config = dict(
    num_hidden_layers=21,
    intermediate_size=3072,
    attn_scale=0.125,
    parallel_block=False,
    init_std_up=0.0267,
    max_grad_norm=1.0,
    doc_mask=True,
    dataset='wikipedia_en',
)
Each number is 500 + 50 x the weight over the matrix's rms, rounded and kept within 0 to 999. Layers, rows and columns count from 0. Numbers have three digits each.

# up: layer 7 MLP up, 3072x512, rms 0.118, rows 423-602, columns 160-191
# down: layer 7 MLP down (transposed), 3072x512, rms 0.179, rows 423-602, columns 160-191
up423:589507459432409476509511472349456564480433489569505484444539518524455615458425446525486513558580
down423:505487448578548572405516538516494432474490487478422501495411521458424464453528516499460493560542
up424:501526478574512484657485542460446567577430466499473496408483520475573441508557448474542494504475
down424:536492476483527464393512405593542464432539510491510562523516445500489569578543532503428452548537
up425:644437433484516584474462548546526463443510477535480472464482540455511513488486556521519516575553
down425:519526471480435542468529470478484465385452522542400526495447516523562489551473478417506450517478
up426:521545496533448511492557541480437536512559548515492512558473507442412476413502532533532452514548
down426:506466521556406481531490398488506437557417451508473590459516520541500511520556557527423552422437
up427:496442511494436476530540531523550480461522507414480518552476500531427508505526559531490513548522
down427:505492478451518472450553447464518453460554493429494506456664550497423570501437507547504512481590
up428:499586494516480480478432547500565434420398641568524521399477503582531510467503563469470473481487
down428:544489563492492559491550465531562490487427500529451499500556449425447423581483492519471467448451
up429:487477510524503471511398517454420490414506390454379481495525506487556525497514512535491518421483
down429:502515495504539557515547483495587474544507593568519483500517465490393488539517526543491491397474
up430:486509533523556524564486483449470450457526465492483514428525407426539459464445537515531444525508
down430:528520494515520486449559544494442581529523486489529278507472491515450447521562429447504527560456
up431:455553487518345531472445439550486550472562558490609602460404531552539462479462655455498539380527
down431:596517541466601554535567502444480425496412470573490535542506470448501550543430473427512540438537
up432:582491536514491428517580515493538486553529424531419495529548472520515531510511509421541492518536
down432:487566519488540430463559539493471492520426560557532469489458598441485569475549496531470455562516
up433:564556419558569538545500518564455502533515539476553517446486544565514481503630422527600506528476
down433:528442533475428488490473443504555450494528486510461459535526578540616549513620461562516441459493
up434:529509453577440451462450345510532504527423472451489557564463536471536413438498494524535599534479
down434:446552482499535575550579507433524562501424437488512508486447562511516461463520456491527507568526
up435:656474529518539543487446509397516430516601482486463534399618554485528565499499474547474501425442
down435:499602517509478495606618500404596524602485554456380552427472541499529428483453522512387567614456
up436:590568483476402478510517530554587421491526571480564500527508577530576450427571505543484531513529
down436:483511427561492500492493430532472506551516578489524420605583401545569507495529494508494525540497
up437:444442565478443516476472454518553494519454425482556446498492442539475525569533591469514425572593
down437:518473541483538407530481526457471433542472458611482517440591482522398499433457461484476539453446
up438:453530495545556525476457445452460476507541475576529498495581516450472486461535544404553485625481
down438:544482498551507526480497443446487567560491577540546545425511535546462545402509535441524503561352
up439:541490431488480481486441543486524381461503522460496556430480543464458505447480509521575573665348
down439:442533428436461490452341403569508442617560491535490565519517396515427644518510432441502556432547
up440:515508542535513470561436553426509496478415431535449558484637579455506518479496603491553491452461
down440:497535454514467571474474452561503461519499540519425572579484431482515464387516553475417503442481
up441:419401474490520434538468537524521470528558531500452505519467482540555575507585524443481504502430
down441:445593515541516447500453458524536474421510494469467425524509474498496473466482470504396559487454
up442:481481446496504498481444413502492420534488508439472457569543538494436465561514542529491499499508
down442:407512502500424426478460551462528543470549564420432387504436446519563528515535472483560479533419
up443:534564526483564453512534460448500503547482519494453513436550438524438472550459599530511495553439
down443:456470517469559511514395536470435458595536443546543556527496523593468491428580401473495542494490
up444:485459481542531522517512464482429454460502412505446607428528439438494433515548627549457579533543
down444:474417448475575468547505559505465428430539441450491533478468484530518467529511432531416421454510
up445:503421416406471658512507464480501527472498522547539466485573492541539439517515540420522556618395
down445:508494484451520531498455478568401504476585495549429452581475506468595475490574394498378489453552
up446:472609495480467427514533416455412545486489500429495534470510550457525478456463581488485566406508
down446:483528466572400460458684560481488505456478552542475585466458549437530451481511451447536610587584
up447:544516488443520510455500494534588465554481462489430486479520520526512515520480428525600490480488
down447:593471473562461480557537478566491544591514488433470472463570521473477543494512581501561489509454
up448:571502511462501585568460434507485507555483619530584474563455588504390477524439507450516486579477
down448:483443479424510512507549480474479514539611509558449571524561462514443538460421553450473603493568
up449:418437500621485451497516477468553480469434470569485490519476547583553490498517486517484508549567
down449:408525481484575464505488497483536554459557446489394543473429429518506513445516539552507405502438
up450:497498462451513488520468574419549451506437492519498491546472456466497524583472484403509490525420
down450:496509473488481629521524579524468569483557446494444462493458459575547587391494436504464565436519
up451:515490524530575509557537456439527416507390545494522454523506521450520504498499533565427431498471
down451:470533585533423578524487475498496522414458546429552491473493514472466514598462484606445487545556
up452:445525558548540507495448674517476535460507463534534441544471594468526577557522554561506356486531
down452:568488424456357446487461434463419478410408482570506512516557456591487587556421381497520529562457
up453:419456537468456531516509557503560483523432683589486569512515519526474588495520524443607592556514
down453:502610556471581493457496562553571518454598520495511678403501484581507551492449523528527576459566
up454:447403532473482459494496529542476467598585559436548579524537498518348487433462523477520531488430
down454:450581515424479485469546567481518486541455563533479487476448499475456538483480565457498487468541
up455:544422496494447442461455523505480585502443552454581482504434414426404470467563502420495513547509
down455:497598522533466492484433469519497469589530514435531518510535622421533425491445516603428450533486
up456:506506565537486515580420514481454465427548519469600408662544520563521484429540544456514453527448
down456:525506377432505508482412543438469523476497470591513379524534467707472474378489510534606428592493
up457:594462433428563470538451528527484546469548472545453453437520518532556457515524584568525518437545
down457:410457471590517538521453570527538520513555553392567551523394550505583480508426560507507511458384
up458:493501510492468444496416543532472460485500494444519500484525564556516562485517555514529509557424
down458:460392453597493531480593488460587505478521439466493483513505447480530459575560426521516488511497
up459:491430421533431439503491494508510600466563469522570468462502470486441469422494476534560391486371
down459:489495506559586609502555518454445505526459520487473556463540551504436498519511526487547569572551
up460:535602410487581483408468568497538596517492528489423512453482509383475456478512547607423454465525
down460:485521453501615448478507406439477585433519559573511560527522482580488434464464443402507507443461
up461:507504491495459454440528514454530477482448475576485484519557506538527532570460499551528494585513
down461:502508491464516477431536451458540538459426465472487477458510519536523464528506499489459479508461
up462:497632502503596526471539538460472458369479454563433503426466500502491457537498514475517411555509
down462:520564558422420492636495460419444491481556512536487558407506521508388450638423539501531525461585
up463:530491462520499553529431524493503434613490478493479407434491508503403516453525593523545490554462
down463:491547490463505445521560406564598537514518518507455484553474525536543465473479510473481496553473
up464:488573527495484576513587493499475453554542564521500543541417524537440502524578547588481427472578
down464:518444534600482400483515428600555539557347496546475397488497505559604501416483556457434564500389
up465:386519463562443460557422574451541462613515514485446522425505466489488543441588465476498486461514
down465:515476499463478410473503473513595466444431518397520507530477506416471505452368533477532478515435
up466:468524589529563483528485492568540591540506455475480553488440533525462376550493555506417445482489
down466:554568537534535543429564452473453464490577478568493472536523504493525537385530484505518515492514
up467:586528576486504550490570482520552572518473533527498558464514468533531447476514586479481547515475
down467:549493406527433568463520499463452433453555443501527543429400427505473524537480489485511498479578
up468:532525583512525454432520532551419497434442490553521504523417469459578561563457535490384490439488
down468:517501521414427403511531537467587557533511549478491488555599490492419537427424499463461540451482
up469:498561494436482496508482457504505469545538459512565445378541452572396612499521453519575491442488
down469:510466486507500578553541511508492567549481399480409482512484556444516557547481501451563436453596
up470:416477499557543565529472426550512470493458519511460554472491497415505614522534455483493536481595
down470:534435431558589512537447543516448454587555563506517547568507436503542501497495585489394470492469
up471:476498468467529570491488553618550521533508519557467536487452608494410617383536632547570464590438
down471:574429401533459514544578508450510523643560485433562470436509486476560395559469489541482601462465
up472:460492431518595537587431496509542439439417478502492548450500428495495541464535437454449472457504
down472:480618568526503456463544523416454610542491504571463400436467505500511448428474512402479602481514
up473:488434585561463462527504476490390486581515454468477483479488477453580486451383480571517503463495
down473:556529481465457481467563439491508535541426445529580455473417415432434509508537525503440413491458
up474:483500554479489553461463540530464534536527537429498505466488506448504560582493575443474464457471
down474:465465514533568524403492503477568534464554626539429489548440505582501518568540582443436563496462
up475:508481386464549539435508437545457481401466574471575443491516442518493429540395407516442470605500
down475:492540575499524469497603449572483520491492427419444552512496533539566514521464421442418420496450
up476:539465534566483474541560478573548506566458502423476582477520491486471475488384482446450469458518
down476:522500524551492612547501511344500492526507531564469457469419515539455556572491495503539475463419
up477:498506494508561483477414589450474479474535515487585425456476443380490462466448389478500480544502
down477:473534502521470451568487458495490518464558601545483625601568525518495469544548573472476505548552
up478:464540550468547446439483552499506518508533394434393572498536415430447561424555474593451484547532
down478:541474452522483468501483516501527551511508559455563483503462500464444510553599438464469504502482
up479:508537493503460470483495529497502482488496512457528543510501447525551591555593543484527482506492
down479:544451445578563504519498598513374551415510514395470559516501475488510557486438484502542538528618
up480:577541494527411461561450509470505542490464578442478455482525485400440462463512488447557385410496
down480:416496509446539577416542455552571407497456502475451444574452488568533527453506492386533465558515
up481:486529478563522558451487538588466514489520550460585487523470489565467512575567523496439486474539
down481:505521543492482487417538519506403512528506504577455476504456461481502495499541501522462517506543
up482:573433536579549532583469505491387441446545427450463537466498470556490514445490469539457497559475
down482:541468420542482539431470560559592513490485463490509433493557492367519437521381453564492439480527
up483:512441554507512453559431440359452409530446459439508460578541575512503525413529463475552431482445
down483:620512543499427562469549464485492525404419536505426456459483498502526532528421497546467482515488
up484:597519458487385478546492567499509438511544515539451512374432427480539494465513406507457516560451
down484:514484516437544528504640491472545518476492488430512589500499472521479516591401620478474501572431
up485:599493434554478423496333469516480508572489536515477450493527545500539551642538527440478489463501
down485:480521455533488444360489594559557625509483451516408384489334481469477529400549644554519449510475
up486:549515497447491474514450482518461587469544464533583519494426483417495523501509503506559493465454
down486:515506532464469502521542473501532559421476523472440492464577534532546473523541409580453402528532
up487:481529493467505536560503510474541480461508530467559463510586527487443454540523554535519496543434
down487:475468504501505519583509482508424548529560500476592493512507459549501457498544544465475460575525
up488:542515557482542523466490499515566509405526493445469518497536520666508475500468511455534541482484
down488:522517533450473460461476447514529534530502583501513496449462416531563539537483518556524505508499
up489:539512442439526559468481527603478484551499510496518530413475406489533417519568505521519514528509
down489:561463485478517485466491523451508461517532460472411456506506478579536439538520504413518429614497
up490:486536490517500537511495560494452519500463467480477444498517422526394508571480497497474476522464
down490:496465443430424468505586423492375455541487505513474484464443436476467410486533470543522448559498
up491:362546398504600443523414503488414570400524560482581577561509539519473464486436451622554571427490
down491:464551552481451499553516558497553466556472487479482490419545505599521581553548574468442514537460
up492:433468497444514440523474510428462491536503440495487544489538508482529556457467466479470517455473
down492:492531608584463572504596470534501471506500410430482444545540566504551411396412493419469449500546
up493:483511494535510528466539454452585523554580501422510493464447533497423571428438475473484374581537
down493:562464540471471479492462413534493427493419560508539517464482542498479417562600516523463463533444
up494:490594491510440483555479416518470474513518549549594389491567466456382480457464474572526443535539
down494:416499545482563473395509434482522462490547508496512491498504415584556617502439484536481536494494
up495:486460474493522460503568536473565511586515512483523479552473443497389454541475494449509474531502
down495:445491540503441474490437488588485560522538467483516503535551453467463529402509493503487542481493
up496:517584528501427499501501499414513569478503557532544500474531520479511557547541543537491506532478
down496:488463509566472468447451490541492485534523571515505492515476448549498490349600471448533480454470
up497:491532503576497544530538518478516505414539453488586417513455494543502398519526515467519578589470
down497:477517487518597458397495489543502613441417479465425430537538441454491516363461569549466511479484
up498:574478510501523439529567554448527479487564427483498541572411523519466461527428433516502364542498
down498:499565550502589490532477511587513548544519516537526470493551518442596513541522538528563480460461
up499:510461499459464599512514493476395493590537613462535520535579537548485512525574375419444456434558
down499:541551509477424443565519419519574455562541540503464497423492503559495501429598455503473486514479
up500:531622463505493447456563529514399495435458540509551494481454579547480526508493566552437408509510
down500:526537464596577542527523520542392536503430505525496534489471474411442446465521542448543409474511
up501:504496496482551476454471488491439464450429462561505501528546539532512585494529503574550493490532
down501:464547489456512534552439560542457532499510513556521427500441562397474420456548485427445614499531
up502:527446483359496514483566622516490462546470607535472516408524531543446589540584485521573423509586
down502:494467493491547516522453516511456534385479494494495561541545481556533425428508437465370481429522
up503:494419505424545412562449512491408461481527514584517581590513486528400505442461459520527561503640
down503:476490572450497549463462411494567507542498516467427523532560507502453427483574515435460451506449
up504:447615470543374566470499487481514610543509464434530499527543597441476423515562522532440479468518
down504:573514459514482485477499505497489548524510531420556546482485496579476441520400447513448471481575
up505:480536522485550511419445415489505505539465485499477536426548526481540468536536538479489535567439
down505:505589452585569556496403555495515469464497492500451480507517467519592519606530519489494506466412
up506:434560460407510525523405451477551520607476513513474521429459588452479566508446508415501550513537
down506:494495570547491540421441518423527571575491563559561581359609504569465546458452463452491479536523
up507:467541522532481535469535562474545496457626436557475565396527474493592375498639524438455607424541
down507:479461527444496421541495465457588463496432451523586484492494436540503509502439424484478473395543
up508:503541449503495582498464506494441521440499512410406478517505527522459571539647415532525482528452
down508:544534497501461496533483480465498492422533460530454508506567587469449569487509474541465500534459
up509:484571495507470428542529500562494496460539571402503533456564422488506480427517508532456483530603
down509:542597412418545499550578532540448528495601436519521573451512548515423434481559537509476410509492
up510:555524501520464507496522593457419495499446566487608507404503553497590512447529492541500534508415
down510:509473584526536458523514469456496482482559569456484498602531493448565468492513491494559520514503
up511:537494467486504466490533495440616479479515445542487578481552562429452503475489518518577423478567
down511:562484536548507544445424526493455442459507487581510548468586559531463487491427533479560555520478
up512:530566533445504474497538514530494506516595455492512473545493531535523435545479540492573584560457
down512:453560540500516471541475525403568533446432573428552471495534451519589462542560492546427513517403
up513:554472444488566380546461510520470410471503538419500462468496475588466530474405543553514487489552
down513:428543570487472446552509560478592556592534496524467502481467571489608578474445470500476500545539
up514:472530486588543484425486478518448420528461527538526419467489501513448471490543352569528421488390
down514:583431542392497500507588450515569532530517518620574450585439560523567538567497542410535517443486
up515:484487449518512439513482604518460510520523526644530463345354566476427448483552469412597522521469
down515:425519465517479535523451470490500447530466589567564548537550542483518463519487469433508464415503
up516:530533502537485466567463542563508436561444502492425543531573501416376537487505448480438448520421
down516:452513432482489534364499470486462550548492506529522398467482531532527515430605594472505503510544
up517:508508494451567547535580593502519562511445566577550469415510562493574513513522510572522573519522
down517:481468496488463466461516553497509492516479512552482509396480506522473587453532465511472482420528
up518:446439654588517490528410474536489511450468530394437459427575503494479517459614458367554522484504
down518:397553547522611528513570519440531476533451484561550451583521481560472445593450411471622450482533
up519:554523491366525441478450498504507501536537440430522470419480495549602478496496499436577568517531
down519:484472473503509431467548563497443519503490487510624498464514476421546515556544522480614476562589
up520:563526527515505470461474520498474543469508548560522599480358436562482589481506554500545443563493
down520:410483506487568446550501555490467563520567568538501557529510519445526462501485470505544384477441
up521:569606448505544429565416525524521541491403527467530576515494475495461563528524525539492477500535
down521:508426380418494541486507425522559489498532526516467559506501536514424495547449475529531520427418
up522:508509467511551524475483554392492483424499545471407488493465499556554549478536421570574505457471
down522:554523591518489539552477630508484451456565535473444429446494486494503462488526455524567491482492
up523:539507595473486529414484503521461518441458518535488449527521498465476452464516505513471535425544
down523:513457451492596463440553533425591490598424509420553473453472573551528527547465463457504518451379
up524:454434458516501441436449546467432402429531470558472513560537533502527466516502494399464528515473
down524:460501406422543556524549520494484599545504482521529527461574477562474506532517455538526486482522
up525:498575512411385420534473493556520546607477583411515481455494615546447436459481468479596486398583
down525:465461509512551450587555521532579501482501408496474539571402431511529564419504491400466521533493
up526:531405472558497438530519536527473534395508542490500508558571518450498436486477441498519543483547
down526:551394568504520532474478527410499460503513497479600439564408455625562534586490546582497535477552
up527:539485474537533487543528512479455597457439480535469532488518441535474515577476480542523498468530
down527:498573562446498552452533538466378490589496472470540496541408477496483405488482433564377500567453
up528:586474573553542572621425421462481494447491496476506494407547563404427519553499413428491538390509
down528:436566465573546534452505518548566486519489538588483496543465439403556539397504539479493493413559
up529:440420560576466461562543499462458521487527504502593484553498480460435451525505452465490533490498
down529:436494506510469492482494529510499414510499498548463472531501525420579489453511489497497438549533
up530:573478477539499531553539599510577466525513448446517492470517547540573482442569519454535489455504
down530:488477506487436544468515448422583524567478399447511507500476447453444475565568534482515531451498
up531:494552435479521500505449531560512492393559520458479530380393464646470521528539479556525509484449
down531:607463501567548558471522485506515601468469508478502490487482588529510479409519465461441410475499
up532:472507579457392434609525475476583572548540528453492470379523478536523494414460513464517486534562
down532:477464560516537449468485476486513442459496515483427645445448506484566442502546524356458522589544
up533:494494434440501503527427613463359495473516607505485440410522467531578527540503483523598541521491
down533:522499472633528469543572470517538553469449473488528459578520454505540521519585500484557603504585
up534:554481583513440533533492535446584465476413537522547495475564452572531530529467433495399474494494
down534:655563489460407513593492543484495499363618412415464476514516458445526445556459479464491558465561
up535:471513483515414615509438406393458470508403435487437448604476619498484540484466591526500503548464
down535:474548531546488447551510500516516439433501517574570407438477513573525500463450423467465475488413
up536:564541471605379512474500358385476500443420480555541478555526522504522455532576490493507537503518
down536:444482559461542619453374467435506499492565477461474404503429525489366492534512484475544488470564
up537:467599491610411472531480552617539495413457412461493569561476529454519566456551557469453535497565
down537:470480662565412372432539544509461425525546401617529481512495488518484506436478586596353492521517
up538:442497369615454526446451558555405430562415538553479475522407476517448452534555507458427553507504
down538:460565501374458445477515509471592499572588466433481491540505424477478557583601559507552514557463
up539:636507472497481451487445434557536516405538458503381571473458556465469575505505543481476487520522
down539:502460409455537539488493554479513586442562438518484556392508512437405495498505511566484588491502
up540:561491568565457500526479498499493506449492542542511509515507558568504499481589462501513504606501
down540:506520508530475505489447500468569554636448440615524489477449510582466532462559458504565593493465
up541:494418520479429461558482448531536488534436565507384467458501530558529475479600506421605514481558
down541:532585517451493472485537524536532548446627469496526486495469563573457527521415444467564548564492
up542:508447547511535469494526464508584462507502568487502590491470378456434503462539562487503505511505
down542:479568514522536466483473458417503531535446486532554520506464503547570444494490511539489519545507
up543:510498481557548519522506529500515492501507454431482547478458503494420570514501586506573424497550
down543:496503426527524447564459459474518545404536537586518514531519559392498479511553467503513469556526
up544:533455500441547534477499490529465521484576507441562449529500430471461493468562498485482509490374
down544:439405492536402525564506528517489460429539483471455520527472514494488526426404481427505446514508
up545:429516426425660503517543566511611484512479569527595411429513341517488512357526487483504474536483
down545:568484522648385586590453436489436545562518469394399463527495527547499550509453465508515493483415
up546:495513495546526508490523574513535543544487543586453515468599538548429587519518504567563496484510
down546:526527506507491365499425478546571500501460582551466509486462416586506544444458516516513445463472
up547:544511581513504563453539469459555581448543501457530513509565500474450457472479535508519464555577
down547:513569562499554531563559416528516503526498545514509519440497583503538519486406461477593525522477
up548:508500494486552546457455495556506507461504424584468507524462381498555493512527468378517508537436
down548:501451596440506476384533530524561513468499440474538373486544526420431442455598408507441475469534
up549:501507448567421486509423452465422410545393592445558424506503365452494505381476465449586511441465
down549:503531516461516490364582596541516485461446449496543492443569534506490510570525518491521506477387
up550:501541463370578463551399597479456406496465396524452461511500479518471418596572532461501553566371
down550:531578499473412490481525456475443507462486526591453440419506549382455401469470621484586498475528
up551:460634466523465571545529593535516397477520492570503545505435443492515484443569475548514532398552
down551:455472538573428483489518506495513403490593523445420491571479504440462509523481517510420458487476
up552:522530479492465528462517422507466557526521574501571502420475547428561486563450549493580498533507
down552:517557480571541509382418474470414451470462561486496552531496524535494542608540443536467488525470
up553:508470440539521570565468514461474456471633523520538525413483457585532490557547504416568485545469
down553:469524562571472483474603483462406580463523452501576550594514472563499513561562478481518450452526
up554:572499580466434565521560521501379502522414545551512489528482565450510563542415511477447452496452
down554:493574554469601500452502468461401489408555588486598530563469458476571484426538491483523578481592
up555:573485460522476455496481535604525499546479493565603484436473498494399488466543573482587588434423
down555:520516528524544482445516520417451592531517473532465528593579482506526505506562547478500508557484
up556:547497420485581562518553450448452481529573471545485473478479423515490486512510433561539496520459
down556:473487474503527603469512530540541406469599417571506518545509539418528504513549528549433496486406
up557:473566512499517493527553549458483539567485501522548414494487544488493454473418440524553516563506
down557:526561543493448602510488445512510401504517527522504514461514527542542621501491551511486535472565
up558:417527438577497498486543480549526498567488574469605621554576410413462519501502499488500404542526
down558:487471579433538545537432493531542455598518521505532465592468474425469544511484546496512513526555
up559:486457435594442473440523565503384502516505499485532536547436419510505430518557480395470541563484
down559:532409512530642472541425431524490563494614593434556476549483568521578503562462377504522486447523
up560:528478462367623480574472495566538442470519541420435549501538493548438559523473506379555468514492
down560:488498364526563494467432545560572533429546545483534516501526531481525466449397516505543434592493
up561:570477455517485463406583502493513487533524479530556483545450471435486531566543508528518561486453
down561:482559544666511511419484510577559506430540500493526432545530490499556556574473485510545557504571
up562:569477514517435438479437450441450491501460466487456503517508524475516585562469504491469432503486
down562:459444497385553449471442411379431450480517500532447528526454538562548523481555515466530545470601
up563:475434528535618516514372447421555561443518478509501524531485530532560543548535455490533525567567
down563:558487438444519555562451527429444532503535570486533562572592477473474588511531417576636487494537
up564:570443482515402445528533470506588622535484518546484528482589506461433583489425552432472445547510
down564:552389554390571565521633474579460441531506515481487529502378458473494561561552520534447555510471
up565:485492546543575448470463522454502481532460493476421491559492496478524465489492533477562569500508
down565:571482550459513584443608533529456485491518450475486397476566418508499523519549528494434485461509
up566:495466535506569431478436476539425522497482619534489483523438475537513473545585571552500538535483
down566:516547568561468614566497493423569491612555505483503594475498514424539502514488509524526509416434
up567:414462507513496472498517508484565496549502489444498494451505459428510593417498515437560469504506
down567:532448502454558509509479526523428548552506397581478531545475553436477438488584546496534486463512
up568:508497446520485506555425444461426431499399519455485471466521424508457473491494469528473508466550
down568:483497522564450490458477469579428504492481452505475492539472536562588576489491466595544516494461
up569:501546522401505574585421547441455509443473481515456423466466502604517548551559523470468603559596
down569:515515506532482472428509578561425433488497550431531578478431365493501492456478544539494480520598
up570:475444469493555550526455514484433518505500456504397549527440559467440551510542501495545507423519
down570:467680536585508512541536469426541522514538495397552552515555491432537443491482423445548472502591
up571:356550477514562557448511586453555535433475548491527560464564495531513499534490463444572445646447
down571:436539589542490465476518468398507574554558531556556560564472537506529486488402457499566481504524
up572:566490359506455540461535487522487478457451366461483367529437384469480560482484434482454469528401
down572:490472506456550558574375497396549416579515510468562390485514494592446427544542506495519495488535
up573:468496483467488569516496507444465477412480550481402517471472462486467462459533511472514541447475
down573:461440592497503479529498521526433465483454555494554445573516461575489589471544534502371477580473
up574:476531523490499586439533498484455526533523531520488497538495483522496499487577452593504480523480
down574:512493461517472420527462484544536479471612486539507445468497502517549554487518467585515467411358
up575:453520559521572494533464425409397536437492573476506530542551437501415458621458550534530486510417
down575:524471511571435481486539507539439487591470471526508444411467502455425510539504461488511436462480
up576:506558540445528487525541518426505477499460509600424472562552468473511454448384572504513495520539
down576:471513574516603493467439546476593565594486491503525464465458517413492513424579636376460466504532
up577:552582514555597473519527464500395504447604541505489512460513462486507546546521446507546515557532
down577:417532465458490469438542508488583457483522445510465532501566545514474558574528478510439510523413
up578:549534551540484502554506436549476465539523534552491504580466514428535484514500498471528536455491
down578:481458495435494507483468520553485456565553512494511501572533471526497534491447535470526461574533
up579:485464524481458524573457536593493553491554476376558515564502519512486480452517581379583546549525
down579:490458473461529516478510430470572597598508513522481515533458510464463546501525628444476599404550
up580:550541559514506509564506579546482535502470549509512520429513577535520452576515469480522452561465
down580:479511492402539621513588520469432401496446397502505453497475498459575436506510421540575503536538
up581:521475473640419509504491442543521446587506528498610414468515579483445541532539490544464576476523
down581:379506534447505537529469534495570524538488506477500506483438595427463523493469494494580576447587
up582:508495500539410523638478591427488431511432488407453526485517492448473512522424509575608482507543
down582:395582515521463468533521592467540543520517506495474468513541502479549503431497512565535535532496
up583:591508550367439526649517444557490348508479530563558333444553451527434475538350507484494569532467
down583:459501540490445500426529554496501451475439490537510486359506535445459491467495463447550527463481
up584:493508488419463560552467453467525467467450461506478485416381466483435577487465484569492529402562
down584:429545559493533378449505605540604487459439480489502489559593498462479456493496526543544412552555
up585:450538489396406464479427494478454470454493521456449503515569530517444531586494512495535506460566
down585:452507484443569363540497477542560492479502495539541520548458526484465468598466555456511504470481
up586:557521644531555548470459515479538521567434495618529467505563449594625465560440459427487480500523
down586:530447506458548530478519493402463460624427502499525438598510559478458493516567504454487404519323
up587:479509472537490436487433652555464447516470490534551577470505464514380463503511512527488480613454
down587:495544536433573476473477488549523576486566496510500479506499552521511591526462562457561530519498
up588:530476454431447559499524575520638657515581500574520468448518457563493536499450503507461548434479
down588:514537413556498513481420545519514522526565505432413551431546481497557407480524518445564513545547
up589:538486434517507423477479483437403462470597462605487475567496455520503517441536450528494526436460
down589:541445493441490455497427383475567497527450373514478460458522488494535545453523533636446482522436
up590:484532449497460456542481523454455488500395535493478511514447523564485481609535545521496479451575
down590:525443561539542588494482516467483460452432479521508518469591549599536494530614552462508497447530
up591:473584458481441443440427476460486460580464517515502504485451445465501418496519482558499515521429
down591:547464473625527445498540475514506452438461547468495517512570564448495569507537470431517480515500
up592:496478503497423486491569482485450512522502455520521570413574496506525417535505492537491506566455
down592:406464493498497533501452553478423504505550494498506450472425454475559469464419458481480533397517
up593:425475508461561433436445440373432441618461456551514546497557537633398592495483560438490428454499
down593:570493496550466456538469501585509472503461499506461450437476461542458450438519564556419490494513
up594:417469462393544537507526462439508468485465513450506447525492370576463540492539500413484536423518
down594:613452470549424526437537525508525508570444535539463502528544519498451545540494494454518530480475
up595:466510564540494574429417484523528477447517484510491444617432473475438515491487548522472370417553
down595:416520423619535483498477481484477536556486615487536535491455629464553479536602511490597561610571
up596:425596500499594549500497559435490462440518526594444525479568407440486474527538507488532544458564
down596:485541632465448425398577542550556482453413485489486592486417524560485513552472466568369470545580
up597:507470471445374511526448564413584454484471503441545576400509480377409464507522543472485450562554
down597:537515525493514519426551459512474483589494460514484537501579573458502441581502442418439401466507
up598:451474539479473401522497528464521510497462503493470576485457554521494439569577571502520573422604
down598:493503435412442552439486527540556509553556463463497601526564488516484461484593449592533448561512
up599:509438429538548435486489590533538635418480443480509481502550487605519478552600453414626526580473
down599:425516443480509395519551553495511496521504515465529575520548394621613478518577476528445550517558
up600:577512498484486441562510583390437493550562543510513488530509439442467517533482487502462566565519
down600:447398467593585546492610521527514558541592459546530511500414577591481436384532486477501470496437
up601:525485463469551430517515519442509482502517507424523557591517393562484540438529479465460444441443
down601:524458509524449494580369430482542482532556471445476469550560532470511603541626402639434557539523
up602:496573485564591539491524452489536561597568439540550522486554597544491479492525505506619499497542
down602:448533436433528577468375499509471534419501490455592627524408449496442448468502450510522479534505